Part of a small language model's weights.
Size: 15 layers, 2 heads of 64.
Architecture: LayerNorm before each block, learned positions, untied embeddings.
Training: a variant of Muon for these matrices, 5838 steps.
Each number is 200 + 20 x the weight over its row's rms, rounded and kept within 0 to 999. Layers, rows and columns count from 0. The size before them is the row's rms in percent of the matrix's.

# layer 11 attention output (transposed), 128x96, rms 0.0961, rows 115-122, columns 0-95
098,208,209,194,206,200,199,166,205,179,211,182,236,218,200,185,211,210,151,188,219,201,193,210,218,205,207,222,209,196,176,206,202,192,196,178,189,178,203,214,223,175,213,171,204,227,210,177,157,224,179,173,216,175,209,221,231,174,224,208,186,171,232,236,224,210,197,234,227,171,172,213,198,235,206,149,197,202,209,167,186,193,215,223,181,182,204,202,225,198,199,201,235,174,204,189,183
084,195,259,207,215,175,208,244,204,199,209,194,188,188,168,196,198,184,201,228,259,200,201,226,178,196,196,222,170,200,200,198,180,221,205,215,207,154,228,208,194,198,205,225,209,180,162,198,198,198,217,203,174,184,219,198,227,192,165,197,225,221,209,221,178,200,219,166,203,229,213,220,194,178,214,162,198,210,210,221,195,189,196,181,173,189,179,197,219,195,176,178,169,186,209,181,221
090,205,169,233,225,207,201,195,196,221,206,221,201,222,235,164,208,184,169,219,177,204,186,226,206,231,176,188,181,178,187,247,211,210,216,175,188,181,224,217,225,199,234,196,201,203,162,164,192,194,191,167,175,189,190,212,226,195,200,196,180,205,219,228,172,224,214,204,237,209,196,208,151,200,182,190,196,189,201,192,205,196,239,200,198,212,191,187,210,212,158,231,183,194,210,177,211
082,197,170,159,192,186,213,185,179,217,227,198,191,217,234,196,188,187,216,205,218,201,204,213,211,197,221,149,191,216,183,214,205,199,215,200,178,210,229,220,239,252,170,178,207,222,171,182,206,200,210,198,208,235,190,205,187,224,206,231,175,178,183,229,192,190,171,176,200,183,189,202,203,237,207,194,219,208,169,222,182,210,195,183,189,231,165,150,193,176,210,209,204,205,201,209,182
088,192,220,209,204,215,204,209,253,211,221,192,194,184,197,213,197,181,170,224,204,203,162,175,200,228,183,181,198,206,185,203,183,181,193,206,224,219,199,176,229,180,209,206,231,237,205,195,195,209,216,250,222,187,186,166,207,233,185,201,194,194,211,138,218,195,208,178,159,180,186,200,195,206,189,172,205,212,215,205,207,215,230,219,175,216,221,201,200,174,216,205,180,186,183,153,219
116,200,203,187,200,215,195,212,210,183,173,194,199,207,212,217,188,212,232,198,227,215,187,192,211,186,211,192,207,234,163,210,179,192,192,176,164,204,177,202,187,209,184,187,152,172,194,234,247,229,232,166,182,214,210,173,209,171,214,193,204,203,192,241,249,193,187,194,204,185,190,208,197,207,203,215,203,225,155,222,209,206,204,189,190,210,190,217,211,168,231,175,221,237,169,186,202
105,201,210,219,190,203,206,219,207,195,226,174,167,195,226,175,204,183,219,162,173,214,203,208,206,206,206,224,194,220,206,207,208,191,218,199,197,211,181,226,183,207,217,193,197,163,180,151,207,225,192,202,180,185,231,204,255,193,209,164,177,205,229,185,182,164,206,210,236,239,210,214,169,231,205,196,168,204,199,156,202,183,208,201,201,189,169,227,207,201,163,219,185,204,218,198,210
106,176,209,193,188,193,226,240,162,190,207,211,212,202,206,219,202,221,196,205,179,181,199,212,181,145,215,221,220,242,202,204,235,182,183,215,171,207,199,206,191,185,204,174,184,168,206,216,204,186,205,180,204,194,168,188,185,221,185,222,211,193,184,230,218,179,208,164,162,176,188,218,186,190,232,213,208,215,174,213,236,207,207,229,192,192,214,207,186,222,197,225,166,213,165,227,227
# layer 11 attention value, 128x96, rms 0.0944, rows 116-122, columns 0-95
088,195,186,188,204,239,184,198,222,209,205,220,188,203,231,199,189,226,183,208,137,196,195,177,203,180,191,225,190,196,203,180,180,196,188,183,182,196,204,187,247,219,178,180,213,192,228,221,194,194,191,164,241,223,220,180,212,213,170,216,217,170,204,185,224,197,192,217,212,191,194,217,209,215,213,224,190,164,210,196,216,190,226,223,192,186,219,251,159,242,199,216,209,208,178,198,196
105,165,222,188,197,193,190,206,208,165,198,203,202,192,197,236,167,199,202,209,191,203,177,165,197,183,155,190,184,225,232,174,202,189,179,203,244,253,187,214,204,187,166,192,223,191,193,188,230,225,210,194,216,221,198,181,174,185,210,199,188,203,184,184,230,202,146,202,192,213,211,220,218,229,198,219,221,242,198,208,183,187,191,186,207,201,214,205,167,190,223,204,189,166,187,219,176
101,181,209,217,189,205,224,194,209,186,152,168,172,214,194,215,210,183,221,201,175,252,217,234,214,218,210,191,177,193,195,181,220,211,158,187,194,225,180,205,180,197,242,219,208,183,207,190,203,229,207,216,221,190,217,186,191,189,184,172,183,206,187,201,223,185,209,187,215,184,220,213,196,170,217,186,204,192,192,228,212,183,166,204,201,186,255,204,192,223,155,185,217,163,211,216,182
097,202,188,212,185,198,225,196,207,191,169,219,183,196,195,185,210,195,234,200,201,200,246,213,210,181,183,201,207,219,195,218,235,235,201,210,209,161,209,166,169,176,177,193,191,158,176,193,207,223,220,178,203,209,176,223,195,225,217,212,203,214,204,227,191,212,188,207,189,178,188,232,191,239,225,221,202,189,194,196,194,214,189,153,183,185,158,207,164,157,220,195,200,214,198,229,169
109,183,189,209,192,188,193,179,207,222,200,219,184,213,176,217,161,175,207,165,207,205,198,225,193,194,195,193,190,165,203,205,195,204,216,249,180,211,216,195,211,230,197,176,217,220,178,226,174,202,196,225,205,212,241,215,222,224,183,187,180,213,174,178,166,223,205,225,176,207,231,159,229,191,206,181,222,170,210,218,218,164,185,242,189,181,197,217,212,216,160,206,192,216,205,208,185
106,197,205,179,212,203,208,226,199,222,224,220,224,227,191,218,203,220,173,246,227,174,169,194,184,177,174,186,175,208,229,164,163,186,176,202,216,205,185,203,197,167,176,188,190,216,213,221,211,203,223,214,191,215,190,171,183,202,176,241,197,212,171,183,214,213,207,214,192,212,183,179,220,145,183,215,207,167,218,223,199,221,207,204,200,238,209,208,195,189,240,207,211,184,195,225,205
105,202,201,181,197,200,160,158,219,234,191,212,177,173,189,225,165,210,207,205,201,238,222,194,209,232,176,181,196,182,164,189,199,203,196,199,225,200,169,214,187,212,210,217,234,198,215,214,199,178,226,203,179,188,216,221,225,198,218,184,213,171,197,189,192,197,221,221,210,195,233,147,234,196,197,199,181,184,177,192,168,221,190,179,187,195,205,235,201,191,185,219,226,231,216,160,201